{"num_hidden_layers": 12, "hidden_size": 192, "num_attention_heads": 4, "num_key_value_heads": 4, "head_dim": 32, "intermediate_size": 384, "vocab_size": 7360, "hidden_act": "relu", "norm": "layernorm", "norm_place": "pre", "norm_eps": 1e-05, "positions": "learned", "qk_norm": false, "attn_scale": 0.177, "bias": "all", "tie_word_embeddings": true, "parallel_block": false, "init": "normal", "init_std_qkv": 0.0171, "init_std_o": 0.0171, "init_std_up": 0.0171, "init_std_down": 0.0171, "optimizer": "adamw", "learning_rate": 0.00225, "beta1": 0.95, "beta2": 0.98, "weight_decay": 0.086, "lr_head": 0.00459, "max_grad_norm": 1.0, "warmup_steps": 228, "schedule": "wsd", "decay_fraction": 0.255, "decay_shape": "linear", "final_lr_fraction": 0.02, "batch_tokens": 32768, "max_seq_len": 512, "doc_mask": true, "train_tokens": 271200000, "max_steps": 8277, "dataset": "wikipedia_en"}
Each number is 500 + 50 x the weight over its row's rms, rounded and kept within 0 to 999. Layers, rows and columns count from 0. Numbers have three digits each. The size before them is the row's rms in percent of the matrix's.

# layer 6 MLP down, 192x384, rms 0.129, rows 0-108, columns 256-383
097:538357505498528507474553538499500412499463508424456483492404439503340420508502486494490444427521461505575614520405446438471554557445566554470450536503464609531550514556530514531480639474500484556385437544504503498505457451516525497557505487461521502509482465494442506558601465520503521579450500496520523549502470523504524431543573441497437441490507576465305540443543502457450499565496
092:407566428507524555497552498531458485506586504546527476563353594597521352445503469478506521438578435395502272520546528504530483387517524563509617535508531490484483503443483577497524473504491615455500461413438507470576496517468494588648556496511498510492456503504569537419540494515509524439470486468562462498519445518486475478566487475521436456506445495498403448508448512573538497539524
096:533643510509502506526566474473468467507464503507490581501531604539506537462513545480479455494456545555568482504569473532436387503480525552450546449523490341494582497493481559520532494476452506431496529531486581451538465544501527444487526512495490500502450509496474504460468488586578461391471569426474536495628544503482500436557507542504504450504490433501508447539560472518561520480533
093:486581452551502485495592478452531555518471522444535534545487543561497448483500479507615585524436527534513533489481470499423422442477435475418423420521473532494515488574467456434484442499409302426477498486556558498490555509431531583514396509533514502493473442505524489505451400451417503465559461424478423519522570518509470412434472462492536539488392440435572551587569491453503545505425
102:579583423461507587504579543542492472531417506518517508499533406404492521417488438505513481461515602459536439473426503505549488556504549530475445529468451564506470502532466581487504481490425534528533464456425495520553504525538457565631458517615495514497411569508631495465466479494610517538458496419400434472498488514458457530509530420509553496502474500503506535598561500524483482549500
100:414486525434502452505548471539422595497535501478486543499475514562636494501505583469496479478668563437540327545548540450467495573440559470443441459544503468643442507545507592485511459504468507468487559444515518502549523532478475562492473500479484523501471532502566485512545585456460495445475535517588542492511438432474509437521468527496483518500498422552502591419473497604444431601532
092:588638675452509593494619470476551475486496488563505480448506551535533541506502564535560584517427403415526463473493537565432533598504439516556450561436526695409553503435514435427508504505509429405420487473527486475500467427531499461567492517471482498499556523492487504414428538444563490466507557571456423527500495442498440432531498525454538431500550489455618524480592515445506504595487
099:460586453548501508528590500440510482492352518528497578542468553478548398596501439510460577489460522481474363482516572530504544437484532527480380470529497534539491499514540592544505453497544427565473691516410544530462607464469437567452456493493488505505611520499601506569563514552551545511571567493508502482544533553517519548516529535486484516498368550489492570564497504434509502499490
106:590352505508485507499523559489586513491601493407563531487584484442606510473503548502497446464476441510506447536468448410532521547475512487545547530564541510595493501512517522570483471501500488538516489419471461526483467628546483547477497502514502493497541478516476499506464525549537530509528524511515520558458547443533539632346443477526598477500534562435413444459532496456505507439459
098:526532453482518508475487399537476583485535503500417456504492448518605459429493537497426560488471428481543524475547526497376464469471571523498494495463463493434524504425459446463488521517482431408605419488551536518487428310423423499480463503437492499495516446503471491392516536470457523462448409532495484415475519491511512448533541547498449529509473487498480459488484506525484469535502
109:544550390482509481503563563555532523493496507665535475572542489477596457460496561497490406389408495551529672434480529517483449579376504467494542532511448555491524475526477518581501490525456569408388527452466474551437425540517553490544487517490505504489440392495503519611409506527425548499461443540539510422467445494482488450457470581506520499502564540478613471476488520407500580490523
096:546543505615501538517407537447454567498488497542500521515571440580430565545516510508560534619578507487569471551472529497468578476518553489375498597557536522481495499480489533471504551503518500488503516385512527467509467430470511544468416503582497494500500507511447489470458442505630469526479552506488472520520502490509584487444559413501518362499512519541636584636469501517486496577503
101:552694555508500498529629473479494421510561534525459501530554436465343608543527441501447573526456512597533504515485495600522491548426606540523539523508563507420470507530480557499487509500422561437457526541534582510496453530471413491508528497531502515495521408498558501564550566501549437475476484303621446468486522573480452452530528477504475437499430400459413510459567496454572470519488
108:567525483524488517497386563487483576494541524386463530508510524554445577495502525503412526496465402458610540556610438553463480536586502505581501481609486464448548502543565512529483543490494426460560475610494480537534566568544554534633454501532500501492461431493460506550469495481458534548544547410575467463558541510501522433505527541489510395510576489493570568461534500490569534525451
101:432466536586507557487616510429473533493550498531405492508615545457524508485501576500508559536522616456436428527502550434501438362532640547535534537612453440572520503560504550432499518506502525543452431504523495530517553391549599539475491506465514499502479517500558483507558490435453495492492527473525537505523482577503539540522391525521568438545454498556495493492490498488468515490468
103:483541433499490499488485530419454606487520492486461508469507551481440584570497520508530475511480517549479552487486626544548458511470491483500564426527506542451529497532528343528505486505577429529476518502575537536483463580511504508588591497537509506487456546508623498543506486529470499474503414555553557554560550549517558522495503402504527465469541479528525582457436495532565589513655
100:513570454506473406504489506529493495494468497452467500481450565547514439470498395516493531496430570529520629548492445512456452694428534491538462538522464507514496506570508553510512514494607571499452491551436461513481544581432501422419457472420513501497524440502405526506483500441516530443440522382510470518508513438447473628550464506481519519476505518564510497436479534493466532546515
094:577538442545494520506448522562481466508341494489540434466442461494528445496498456486473493413454412445510617423515453455462518524388474479519581504426452540445612489556548469472493512501449469447441516437534483476405495466611513496438504501457482497510521480500469499495508446582506536540498498374521513510462517487512495627492460544476574532492569541519534516393524517520473559484362
093:461346594539495492495465504453560560504425497610492449511496476541516456507528450497596486491499452455525417490489360434587631534470500490489421446502498506525452481475468504520516470507451542573346555496459484510428541539521516432538528484512508502495528516516321505592514532513578507506514515574467563504523470520466466491371487506549469449473479561500609525460391501564500487485621
107:529518470597500488510578510444461558484508483424510469446555450537485415445498539492502504492465480422442563419468376401580432541519453461511533484493417552434540495438527499473510580487463548477564458522540554439529478379482493485504467497463502511508518585506467488462512518535500479585636481638459477440495551492510505514560559555467424534493436517453450536504483496435538468545609
099:492441532509493487492468482379470501485450505580450437471561454545484457553509460484564510475629449497568532438434485463509565637542542479525501454469567476507527503511495617464497488503536529560535470448520512466474546431468442510511500502477500500506461532519454500422520559512455486531544569526436498436598480486496527529567529538485501550503536476518486429583465487476482498536485
103:528572417480500579500479484451490529525464499552478412495439510442500398460518422485453542529435507381550462482435478489528437478498435488464515480461526576498469495512483482459492468502500486534591514545446519511511502497440528388534561509527501500499495512493416505461458611427530492497453445538490450466531575483490428465527510459504487433514590577421451483515492491491507469442618
098:459496612445500495521500472512535553534529520517473444465507434528448562467503697504556515468441506478655601574428461620478540414516429466481417461473515498509526504517504461452509425496456575575452425563519495536580422537512530442568478493395509496501512591512403504407523587522441482460430434496535558560517528500483439529489544477524514535502460507538443485508524499551541489508432
095:518599446487506495503532446569534615502493511564517460485615500397413498485499548501471517538522491497461479413462537477442534474477471513439662454482580500458489499514423402485500453500401452466467512473461521549533487469481516430508507517520493510506617500506414506528487551556450450523542601547506535532518441444488590520511474484495478513496531548452515474409498504431496527541496
100:497526474461511504497502517493443483499502506522463511489425458583402611544497464507529474489584409466497480508514487441460413577565414500518365513528491653521566516520499569515488447499496542548550612566506529543466535508518466460560495506448499503495459472510563521493637489552401524474456492555402446498469418452511467561430419418524475578514498480583523441320439501411504538521538
095:550657522519458596499411463521499531501533497495520554474578456527651504507498347501533381446473495531522467442481440558561598464569499532567532487446526471539462504556497507539517521495476482520495504547488519452535546556522451602553510466521499495497507401466540499543589553560566490561531473397516374519491560511498549490505553494491501523506442532484458556575509495516523456468522
104:550614584535505608497536507515538517508476489457398484495489549547554535517504558479589520632517513491523451507461402518390430537490457489498567464478473462509511459546510547473519564515498622529478453420532491483568419520477565501516525491574485504508537402489490504439437469519540502493542525444474435574474478448506569548557529593506539464494462512540307525492445504530499524489502
100:520573569439498607495582510469449485518492499589529525577462496454562505473494539499492498483545466573480499527504512496485563555440522509493497496554505552484497502536527458508499422503542564528514474517508507521525502512509483510528495495420500484518454494499477494467451470590504505569451483685493592536509557554503474566505604619490494556500512507474556454534436496486493526465492
088:457482432532500546502398551444489454483423462492553469509455445453432430512490571498508575490520343478480597487470383526527496432407497513526464435543556501514557489481496437487502475445492509422535489399562466520483530507544590481545505511570492501467448545518551498486417525475498551526482601452455469482455510547519499565457509486540504614471558515416489580478459503468507460484449
105:478505465524479510497510467489488502471452500307489548563449532534581499524498472491525490563552525452437543529441433527522493608415496508440458459528515460515475502489476450537486470504555383414559572513470550521546510504491505492534555526455500504499428387496367501502535444458459465418479415544539491428562552489491510427488451525497466463499458421500535491537555499584524533429497
109:396533542551493515502443502497505512504462456450464471477494466579519523479506508506487552496528519549443483578471551517461497508562519527508423501499553430329513509489487427472520569475641391574587395507525524488573502468507453575492556474514511489517562476526460513543594441471479472550559525427522561502484579580491477495486556450533445572503445491586461394545559497522547517424506
095:330525487416497493499529511437486509501504527495532500566502403488566493565499474503535451500400503478471499577508467448539451466604467528494568474524623372468531487504522427463451455504557574582435541484443570528529477485477483536513482495587491503501421462475456492516449512446459528481590470501477577512581578473480511479527415508494522497513405560519574582518579498508558509548460
109:479484494530497456490460492517559508478481503492531495422531462555468409405501536502517523538500704639563510516551545475527437473466436472469436506497499480561505513545517541525492472542410572429436542543569505492472502545515564450565446502556485493502559515504562499547441478576499496450487527459513515528495524564518422540483472491476531488503475519485540523497508518516487542496547
108:586514508469517437501494470516456477504549493573531476595582454555470530441506393500542558540493544460474469531420518491464498410596478427473490530462502613405483504484492506534516535500534479471517485500436577422459506415478489503422502500493498503502360438504364496482566547528542464390508484495447507493504422490495463460504464442499482569499584483575426515603488482497543436542486
099:492445479521500390502543493505489463500505496480393532497506540545435478502510505507476495582549468526448588489585489532506536433586576488442571494567464612568401509453509473562505448502465380449565557433507544561447502428509496510409525534464488499501485465538439511439526600509540536449442487596419541515547475406494604479478440578479509494501397499562594473518488490564459543419366
099:558522610576512497494597500489471419502491503527505542447492538459607557520498431456532479542581405414425548499506477461460472635611560523520426474491492436429406510476484498454503502518567528554473507510434489478555487423451505599537521501506495495503574440513578491446583532514522480474562486631524470476523554486522409503503517525492469487499501502539680436571570499438501486462483
090:442533437493520578511445470479540529506552500480464465533505512498500423483501409481499566515410497442470540476520521492513628418533553458498479519460500449478522496528495506496517479489483475504500518597470546516504516423493521564611471506465497501491541540466478500548422511530470532476466461448520410423519538538488547495499529464483472521498517393523521408515517499653493509605521
096:445494443460484517505428521451518460486517493493478487448568567524624606604513497501549447483409513461468559486426640524525509619469504477459555442491457609522506497554547615463527485492476440445494488571493473483503536493497504485540525501536507509495479577519470495484426494480524467484445509389506418548480485514505585425592455498490454410496505571574385561467435508523498480453563
103:506457436458525523508449509456511477495438498581498444470425420546490491486496445502400415518412483560583635479483445552448473446498436468425426505532495402533442500450532545478498542482512469475487453382457468507473462421447407431468489500603493490523501362489472504473456522442483446431390491536473518429518574527488541482515523529487467419499526485493531449558486490525510525539568
092:524426567472496477504531462478485445510407490510462494448444430487501393416497439514490579486472505410516357577502615403519521542578485492521469544534517490557492494438446479518490570473404496572402468494391487550508503399446499606447500496461497497493539570509564504428638522509608501425461498496462420448457537503520473478528445540488449540492569485529505499520529508484531460555409
099:554472502570479466503463500432495540502434493591520511516443422426522418466498405511634494395509500549426516508537547494536473570431506520506502465456332479556510507537543488512493499514476514561418587397422498488498498473423537584510443489518510501506576468460534498575536465526504495505465512525627533431476472458496457481419553442497523510484621444455472527444488483465497532567457
099:508568501536506531496416449480459541511521503465534463535505591514497433488508527487412519511459469540503453470392519441572520483488412523428477463478473615506432497519475468438507479502495481483636502476506505447510526527552486572427530512470503501497405471515524498417501575452465486477505461548432478556635483521501584515527509468497468486502538473502408449517478481493473485406559
104:552472407548497435493492527494501583496449478534494526473519506533474501462499501503446580506447479391566557498493566501494469508544520485552573505467603627381485508484579513455478564500396396538484462433526450553518481541542482414615470515496504507495530436488497506481542474500499505538501509457439455490499464456492516505483514551500549569497500497503463442469351500533545504551420
106:518382462540498580508509510479489595493482502572500485479532466513481479527496543495388502513472476540437528498607488482505467447549553442460491450450502511424586497443508528431549549499401416583652379485515489486499520473461512470566509495507511507498636464507480535451509475423522469534530454592356480445487523541488512507489563475480438524500515585508497466535448506471504487467617
100:505609501497466511498487503516495535484496506499498518541506424462509482627497499517544398452626493425483603462436432534580607506535509529484505451517491497561534506522446476542517562515500489492659469489478432517562479568526553575486510493498514498502598462498451493494405502452582501473465511570439520505486565521518587549558567482496528515495443507498410555488485518479441564506461
097:488461512559536479491470516467551473501564472597488463510456494498526528590507496517527537537355433386567537532538562452564601479538583492513504524496639422507474475449438449526473430480542503481500536520546482527532484471534561541477442495510484496483439473488452515473534460518453487533510485463696512507553516532469470368416537534499488469487519481444384522575531490528526497503447
098:554570548432500382498523493478504530489577511387462463477432417516509465568486568494542532444490574477483617533521434435523485491553543523510448513484688494517478502575504483593489589524494496537520502509561527562497472517489605410485462533505515503499508476502539505492509347514503478550556549605475446520480492543487399481487531429489417577497426524457379483535485505550604511533462
102:481550575478501494482497478517524547493462489490504546648588535536596508546495434480403614496529566366490605396511391509471414539464554561551518502507651414593503496502491521494511540509557465612532488479474521457543476402537464469536539515419503504519548455502362504465483525456536457515506508366467540509520514571503498487500506570495482495498534529471511553401537502488522511489449
098:428502473458509526491465528507490573530510507643519506474421539534554553542517509497497498536630591475504558562541457366638472493533453500449508515498464460475520501499503535516513544501484521538527513520492499493525439553550559498498492486536503497505356454505429502521478455438515504486479464570577501536495466518498489565435423501494519648530592546522542377463516499477548496536462
103:530491476523500540502625510494466480516406511569454524546534450563483541433500417501506512546443658505506566478427587552413451469476472501542471516502542530362522503537481408503492537499582499548496534429454513607464503452474461378550495481474498498489442480500412482503554543498528462457529470536593512538544514529498499380587547508497478631503544493497519591549567503508503565562329
096:585396486507515457494510530385471399495519522507516480422577471546468610533493491493501609425477424518554595522407570486425417660554396521446532513589426576366569494524578487509490576515507560510435485600442508486462494509519438504532416498427496480508467542502484497538455626481478541462525455605515568575493463504491489473517521593529475530498561471467540369463456500537535520529516
099:460399492565522483487394496501486592500466528492451429471480410433574517411494615496489515570427461358533494522506593407489490480530480477503464507545424533548512491529469544513516441492356470448501393463401516480518541384452560560474505495553509509497422542503550515554506399644461511512460566400531575454500512474527523482469507430500531454499552497553433465501477489495531512517396
105:513459499451495488502545494433503476504552479424491412490472426544496560472487422505446455412474513518487405507507464481459431540545537487534397524465453503463568487483512653471469459494573500615558411494449433439465412497439498431396485478522499504496506444522381494499544498530569523463592491572476462476549535436501445484554558499486502486502379529490411537519419510476430533446614
100:368404495520500437509397489510488433507530508442567443514449433448489476513497530502548548461437475574595488527402392541457559467433420549518602479586558427653482496455547427524524493509476512506526543533604405446548534566532436393494517498494498510537473544494570498566560562461525550508528488400530568500475560500495445440477512546506614567501491525540568503498452524536525472502455
109:526481487524510370507525480526509457503476502565445503526440520487469522491502499513541421521509514474587544549581381515500438441511449513438474490606516535477554524499452444506491537502620618458478487604501487433518533501511570418434476508502495496497504436502530504588441554491453496530436544440506515563554648467518500478455517477512451542490551507559522443459458508537498483499483
103:580488456556496392498540509538484538472485493438470477406454524507463415567503547509443433473509510562481445450457487596453543475532485489512477575449506625566462498420446504507496535511418518467515429487558469481496553428435600517362495474537504498495501437502487505487589490427443472465476529351447432505437437355521575500565411467502475505487445518504495532544487518439515448502548
094:430542517514501522499554479479481481520442504503548502466495522464531496423501389494509534519515555598503539570532494436481488452451554457474406486534505500373511476555499535484509457492502385507491546421475508543504489424464399434481482487526505504481623478504539515518479490494485523472506497444523396537449520552497501522442550505502502491492555523545403448502517503387451510483550
100:529501562473492517509493412490506585482558497384534506490581460497502401529502458495536541472503312520513368539577371453504567359515528556581460532451522569508447496462518472464520468506419532492505481571495516564502438510577558488494513486554499508507569508473474509432502446522533431511458469460374489534493473453459532502574511531500506391505376559482603442508521507547472464437445
075:453411443504485418491534511524453497482501507547533468453484504469588473548486481536456524456574580541505509504516517485557539527435487451535466528454486666423488504511480505531484485463505423443524577637490484495461416517453538534474445534528490497494493472488624496519484544469479518514550587572531512585509515522513525465525444602504475515502623506473512591489570504540514533516608
106:518433443542501491472655488469471425532532505445495533457527506548564502527499465510486536526581495530491418569575531564548478415531539507470579513424420535497447501468474541521508409504496534500426638571500479564427533475530548503491474488495499496504490550493543491474624490569441423521559586487386422505535476490519579565505482627528484481499383405529439432538434505482463500493604
094:487565479555503541509630492496476669503514514495503523507561520475490503404498565509507452556487475565399490559592472429518486417625571493522563431481425419254532496544478474494516576500512487399462544523523450527543544542451486519567403521446489507499491524505469480535567521427555460468408479562508441435569461506512489426571597500494439452503461494547520439631449468440544489503624
088:415395531438496525493596464481519503506553510470498465512454549456444460492499553483489480520420533468490555534451368509564504542467552531470529480536464560553487509496505528495481495499587471576453547464461537531548408486478413564562526497551524484496527471491482510488390574572494569471510520370400413549537486523503391520489486543500411336488592331478573525461465500478503461554495
090:569519525600515454504500520438467365495520488420544526602423519485519533508490543498579545502517436447435511541518418475491491473505457502568462545524536478540536500513571540585517572467511564477470491520598472495571460514476447435504438509510500500512467529505546509528543454457589501558524489623456530544504661524516488487481550509499451522499512560480464528553428489546516516565471
103:479408482446503528498550567502508493501433497521507505521418484510388505498499497485496586509594486625509617508475656513441504492462527525478421506542523363420509501554603481534504470495567568619449602627573493554466519539516555560425566504504507500487491475535513503488397568495504543551461530482607494530544522553461511527444512386531473528506564511507531463511440499514539560492549
096:459593456466505450500597412505442486493452499516556512448493491440561576470513669496535509467598537476526441525517562471489457492595426477447455559535468542493590500547503496482471431506454505556392511543472533478507453539489564523550486498430499500490540545511594540500486472513490533439560499453516594459482468451492519519479514521526448497505484494528568551465520504481475426627574
102:467493413462500550506538478494485485509546528458550543525531511487557436501508555488459455509603451553473456473527445514524532447431555515486556451478565546417427504540530346444463497503437419516547500485507510517485524489496568575509577498498499496501456598495504496454455501386527501483461478526489570642504410549503519411438337512498535586491445452572568510461512491540590510508451
106:603436550495480511495398525485458442504499495496455505572541467576482585464489424501572560561498563440477448501497411517476502453410501517516518430549446480428464483473525384503515523492579452498467517494511504512530487499508460526362509493545512498502533521495488501562484476500462515532440574492538567467494520514553546522484491437512462476494513477491735542479570509566490480459424
099:524515490497488445504520474485426430482521498536506504503457536553453475531497429470458535414516479418438597526567525521463512459483471482503431488487470495521525492449488573493495526487379458511331568521456566438527553553473539482471521497529500503513536431496406488462497445433550519491496454482445421490520471486518546536541578506511428479492427469480431566514550499470509492481447
101:488477528551505588499419513507450580513538502509460526590415382466509463513503546497541426503387510468546441438519570482420563514506490533552595602558517537473558501467491490608483465482423490528550428492505470550503430471469570527587492501581492511496499581522557497595477500505536510527548578538502536527457482525491517540554439488485461484513546543558433512504446477494473564520532
091:478600527524494505510482533502512531506567476532484503550469486424568532528503551505440479409488464508557601424483399423621511460446460554439554536497516439506525499535507413424480580481511587490604521497480442534487453466537574511537534497526495498500478603520537500463478592638412524499467516427505591485513537589492505451466577398492503506498393511520553443465499495481440494514471
100:452566463553502504506559522573455475493543508392517531499519487477520427477504540479490453400447524517504467524496383502381499494516547498549469490448560495488572497424434471442489502498541680518542397462498519474519557415487457555508476526546505510493454460485463506451586389470464443464549471451437587474502528509515445481460509515493444602495372510548518445446516498477582498531451
087:424512544400503475494511547431557518472436513511528549577513436361512520528491513505410472442447504584456490410473587476472364526471522467561419483514447429435470500497538415555511457491527526441399561481505503452487497570598430386480499503414490512532530486453407492478484440486469429559444461441474531467452515506505521428495473513479575474489568516436536535500476529477492488420551
094:408483517535497526526471449468509444495513481631456458497476512552594518501495549506443497477549468499572433582452546380475534458564474519548467534563579529347563495504495590477514509495444326581561452388532573462489400504483567391521563506466514503505500474502410497553504529547487417495495451485496445541514508497510500380515545575505510505494463502474531496479567506429561479581547
107:430371488478502395501526456564484442486493486469513502407501473564471581510492418481533513548587541539522472519562488545477426581517528481497390465486478494518473505426482513492492469504509485435439611507498498528453547538518461533526448551442496503518502570500501502411501543438497480436449495579584554552517530489523415387519510521504459484514573505457625445573486512523538454563453
101:501556433482498556505419507505527487494520518449482507420546528477568428477486440497522506568418518548424474431521526610509480488425485575572489437434445385540499500545518506539502462515452385469470491541526511441413504532539544636476492506511505499511516598528627505460385479527469523545530524565455540399516504516489499445457533573502435511497588518474515490425532507594490539428470
106:432488515499494480503556494542516518515437531495474438419491616541452516393492478503431469511482548418457463503416595497543561525534494528473450436574482481501477511510486495533484515487476480453498496454542522512517442518581513390453536498480480499486498501532450500477422604486458545546547428496489495472506481536497454530524518475500495487501509525432521504552468510507526455528534
100:487458511480491527505580416468468531503570499488504529563452539422468408468499472483507461518411521510452508519488433410651448396539499518438452458497535395542596500435436414464511524479530425551508496522521500504526483418489471401492499473585482499496448390483423499397503465490534480437445589530389572475528491554504543562493497490493432545510433432512493571461513510431416460449579
072:495543510401515501498532507428509456501372485559508536456492451503508610490496372500414442627415443390557500501529535598421483535551433517450506505477527532544495473491533434533494453504473533519411495594482547509526494533450511431570518505384485483482441536503483506428496501549443528480497504506453585418498474494442447554496553445514489564499578500533525550442490485543463425472406
104:462466528435521562511534539497470470501447522459476517505449520487538512514504526509605487519528497507490489574579444508539520441577490491478564456397527422521543483600556585526507454489470597518483549404539466515457565567504439500551521502523492500499459559483635505554524458522465517483598544365506503520466518453488560478489452494512581548492520577458430436443489509539449528467495
102:441462518510505509500507478492489412498447517483503509474471557456447463511505425478530424482536416522470464449526554499584489477465509472461559478553524560570478504446508527514487541525524475533490494473484535423455528520471404448424528496480493494498491368492455503515511437498506466468468419473476445529502416402497454573377461502499518516504416454520477456513464495534438504442479
100:578560571469496523502548545520505416520567512457469501496561545449548522488507483516497466488570535600589536561473393498518409505454522479486569575532484484588492504544524444510516528490525546413414571451517502513491433512487432550432431532443514503493525444491527489513423520472490507528406451437455565559580464399520417452464556528534595415516478477497499566495552517521547505516440
095:397554488499506461513595484527514521496515501482561502556449617600550518546496487521535527499505597562375591544510466516543569509430415513471545432552536553496565492529505492512493716473470481442566543555454557605558498540460489509494536506429512518497466578509409507420549529484569480503542434496527573522482446520517455456506559447532540427496542541509562461611621497538506498557394
100:397407641501489439504459517522533538504497478425533444416553455561459544653497475498483503516548483504493510406462499403434605514456462572562512476509512544571420517504520443502500452506586539525427418489516476510407558513489591575507500525551509496494511466504547498525547387472493471514558510461640485597466427446499479499489528539486535329507550436449559436590530481541476522611565
096:460561503460477559497525541469465558506584503411513472492502572420619531481500662507487403422546521508532468488524457513504493432558495519411522563509577583508553504437463544511514538519450476500594351563584557528560543536544564444486487495515502498499595578507643501567533531494561528531483586577537509527532534475504538516523465621511503402494459598581568453542450520441475452470489
094:457508492585496479525496493511498495507577510572563513494524577500433578581503453505509547528550416407455612519508482491677591484556482542506499542524533481479524504472474441489502520502604587462564499520457529431543476496497440563536474513482498501505495543488454493535647510450456516474477443548463445509489458497500512590356415530502549485495521608379515437542510508533502561551503
089:596483517537535447492597460478426559498458494469432502544550534470351414549496499501393442538574524557548543457535533499544441424567617521521516528520456591545555498491526459487484588495470496521431495508502505471505460506515509575496535518497513492517498354485424492515620499536513458508504509411384548560474502506497484511515469568497513504499375464602442551490606502532512461472505
097:473522576507505417496508510473499536504557522419454491529549516477498434511496557488497444476545501517480446497451668515505526418466511512512556545479402614465465495506448462456502422503496523477418503508504506485466520581543505555519524485527509498498474566497532494468441406649497455490454503518527537567470493517516615504431451608504437497494448478560636545433512495451533463509431
103:599570461493503605504469496475526469494462498589539537602428511518564519606510548519550425474568578556504569444453428498423566514478597551586485522499454466470475504516562419538491434524630430415610441579465507471420453459628450581476471483509494499505501532501498501432548478536450499506487473546520553486513492500492562489543443500503508408501436583451582529486547505489529546334655
102:557414494507495531515487513435486430506494496537601526509435484477570593560498520474466520459414478461546524537479546475461495553556529600495547494559425408501478496516532435496481515513521494479564514472498431509544549493488519388589478495565494486500493449510483492545556546399553484458621486473521499467570559525499507543498479538471493484500535428504512466614540491533526515481450
114:416476432469499551506458463525471578512557498439464532579511598567357430515505396496507473560460483436390453468521402563527540429464499522473538466461461437406444502479470433518463456505520527490579510546456499395529494498505414508494543507562490501488493470503507501544513448487436453488497443441548457540554492502481644452479493456517514702509479476540482496446561496550438443488469
106:556424477518470540491512458503419522493454489481461531487504472402405446535490466491510455528468543480396449467529564438521501502584592531479376495455405407384466503509467436457486376504499558478576436468421516446533521530485527520368465501459509484496404569496441472436473532538491449535471523476551402541491485482490505564484531498505398381498541440518459490514493504445517446438507
104:521461496482513471496600511519494602487518511527534502487404482344460575583507484529475503639576415473542523502607643469587466458588529517575602550495443515489520517520508531481488503506475537431457498448443481531500504557578487658403447500495501504500452638481543510496577463510462479547490563448564493461523470454495555540452446591495492409506445518570482514487538501471494444483481
106:509518423448498625506508518524517495495566512586476476448425517514394435503506486493544546513508489467526552521484462463580534427555476466526473550394523472456471500493486563523522545483503500451599443455507469458578530499509487586550491490546512493525492486496336509457530419456495492560551392531480427441514495517509526547587449452472509465498435549389610514601482521536515476512395
102:505427499527499437497562459439489506507539499495451514570569509515391397458501565495454498552455474364536482506487498548578510585555435512474475434541449580527503494498482497473504426488472523404521578556457495498421568477540566593299453489568500499509557550491543496546498569527468524561512499538401631486507455536492446549428447485509544538497562507509464529537526477547456441513474
101:534433442479501438486432516556494536506562504513511532534590494428583545475495528502507518388493440488526451414516558502648536536477483482456469454434476509462445493472506530536501489517439441484629549422453504451467587508495420514462553504452515498491505584498583504443437531628471501513532398485485489462438469541513482549516404448545448443506469464538414522516511502511468516483421
102:504417495487506551497322501521510449493424495445512538533456559572508456502499515522525500464498579570407455538391464508428584501528483487421586558509568610627458496451502537513499445499512570507484453503489442554494535501522477493438471515473495498498591409496356498415522627490532504453501575526517518452425491592499581485524531565524552657504467542485510480588490491503504456417480
073:583477438556474591506519561579528499493512496514505433525512497519542459518490608508472527510578516488483564539471532528526441508527489448543525509491592524540494488579539425470531420494511434440467484433521468563417484469535634522533464494542536474514552535495530498511482473434392563533546525502387466550548526517503420488522531518501547438509478487504462577502541524470499493586553
092:571450448411517533490457433547532541492374511418557510522477597489489591493488471494423426572434401443495484537535472575506534477527495485533505488494460518573526493579470587502488552509429613398471427558498514481507469397479561485561489492499496501497481463493438502444466535457514458458498363591486491518523484490553481548432427450518436537498407500524544387395532525500459468435487
107:508661482473498491495399512519477406489425497645484518518595521461488603507504508511475511474563443561464538439444476479485463537509472586459569495445502243455472510436505390502493518494510433543587500589528477463549519552486445502549537523436492506495431547530486510575464570552518549492368519613546493461506548452515592506524542399500459466485587453498638524528497501549483530425444
105:468377553462496462481538490512445429493475488467537473369460551600458600577499381525510443484464452451500562526499534508368493458463450490489444519534559554507495491455493456494486548500583525563520467450450501478564470453547574496502527500545495507487513520464459500479473463547519525527485459474487483466501429556519405568529439595496538470501543502433440412584465499474484468601442
110:460596654498511420491473481460542527515629508540525540472559530567497431583501466500483526445413572595518547450452541462542492512541473541468530539492492437628482497469455493546483465483487600433560498362540513498568490551481514473451503504420499503505514551481638494491568530483573518565489463435439496598492533611561591555425517539499491451493536546454404548455509485504505489434487
101:585479613457507537501458460547534427499528504591488486471494520454506467560487494501503531476580435625528528522518648478470550493444473479520566545553515513468493512554509523513512485500515364414437504508606479466528431490581453531613574488561502480500493485481573508439517514541505525509484513499572538527404491559501485486489482515502509488508510496491345524485515487507488543563470
114:549488524491502495513410444512542502497487494493504469408550516567614405492507583505511490518465578478562502531497521531464511474551436470556511553524475601526455522509504572518497597493528472400551389404531478426508539509521580517423453524559489496496650490495412509514604427466491496501499581532483537559500471472486459469591536569498581533499524501516434532581486500461470498560716
105:501487473559516556505567533505490452508478517510447490531449502546543628454498465485517496487588543536463401478496369416463534461613539545487573503525438406347458499604502527478495588468559522481518477540466535486519522452453461587566562495477494503501509463528448500454555409498573507540542516572515526407492518460500481605571533484504479489518438492478465476512535499526510525440420
110:598446516535492446501443527483501541499444515453539480495522523567471541581510426503571522433428543663512515467513503507498538484438547547539456520496536464386463507555511461565525568502494628588463446499562484427466565530525508491413517492472510511508505478505574503480562477444502539543516455409556512532481530501492417422466522495495493486505446493485728522500475495479432473487455
098:469516447471498478483433456470491515494440490503458447578460483500647555516503426489488517505438448499455428492455569513490531485478481516441524562520522513430475506463531448511474548513513400518573523491514475549519456495549495554418543481558501486485406541507479481556580526587437489542448470480496544423523526546489635512509468442503519504498452444474467533499419486498496494380470
094:453477486573494446508418479519536383501473487573484598498504556504510542392498602509495448552542406541368534462541444534682519624471503522516485441489493542529511502486531535482497494455574445440514533449594529471532476428457461471426505495421509499498508630517612503483480551515517501493567521475506548457446517559525470441407523389500504444487530441498648518484503471556482514417430
105:422501493449502532496428539543496455506560526411523505432459502524364387473496372481547578599440489489541566549508427499540470488449406440563599453433440465628451500518513564500534528507530383431522527507417515467600561445447574443524507494491503502498505451529436498541425480483472500477511459430438464441433431527515522470575516487496424512495463474522378443476438517499518448544428
096:557441479467496524505370520495528540499473511649540492531473472463545544432491579521466485444379469448488587548534443500450518548444630388460532558530457438483586505478518528539486445526506482541426587473457459490441474567551481500482460511513506499501540436495553500504490429559457475459479519528553472470468458527495440541552440486495478505519556498539433517499439495497505565516541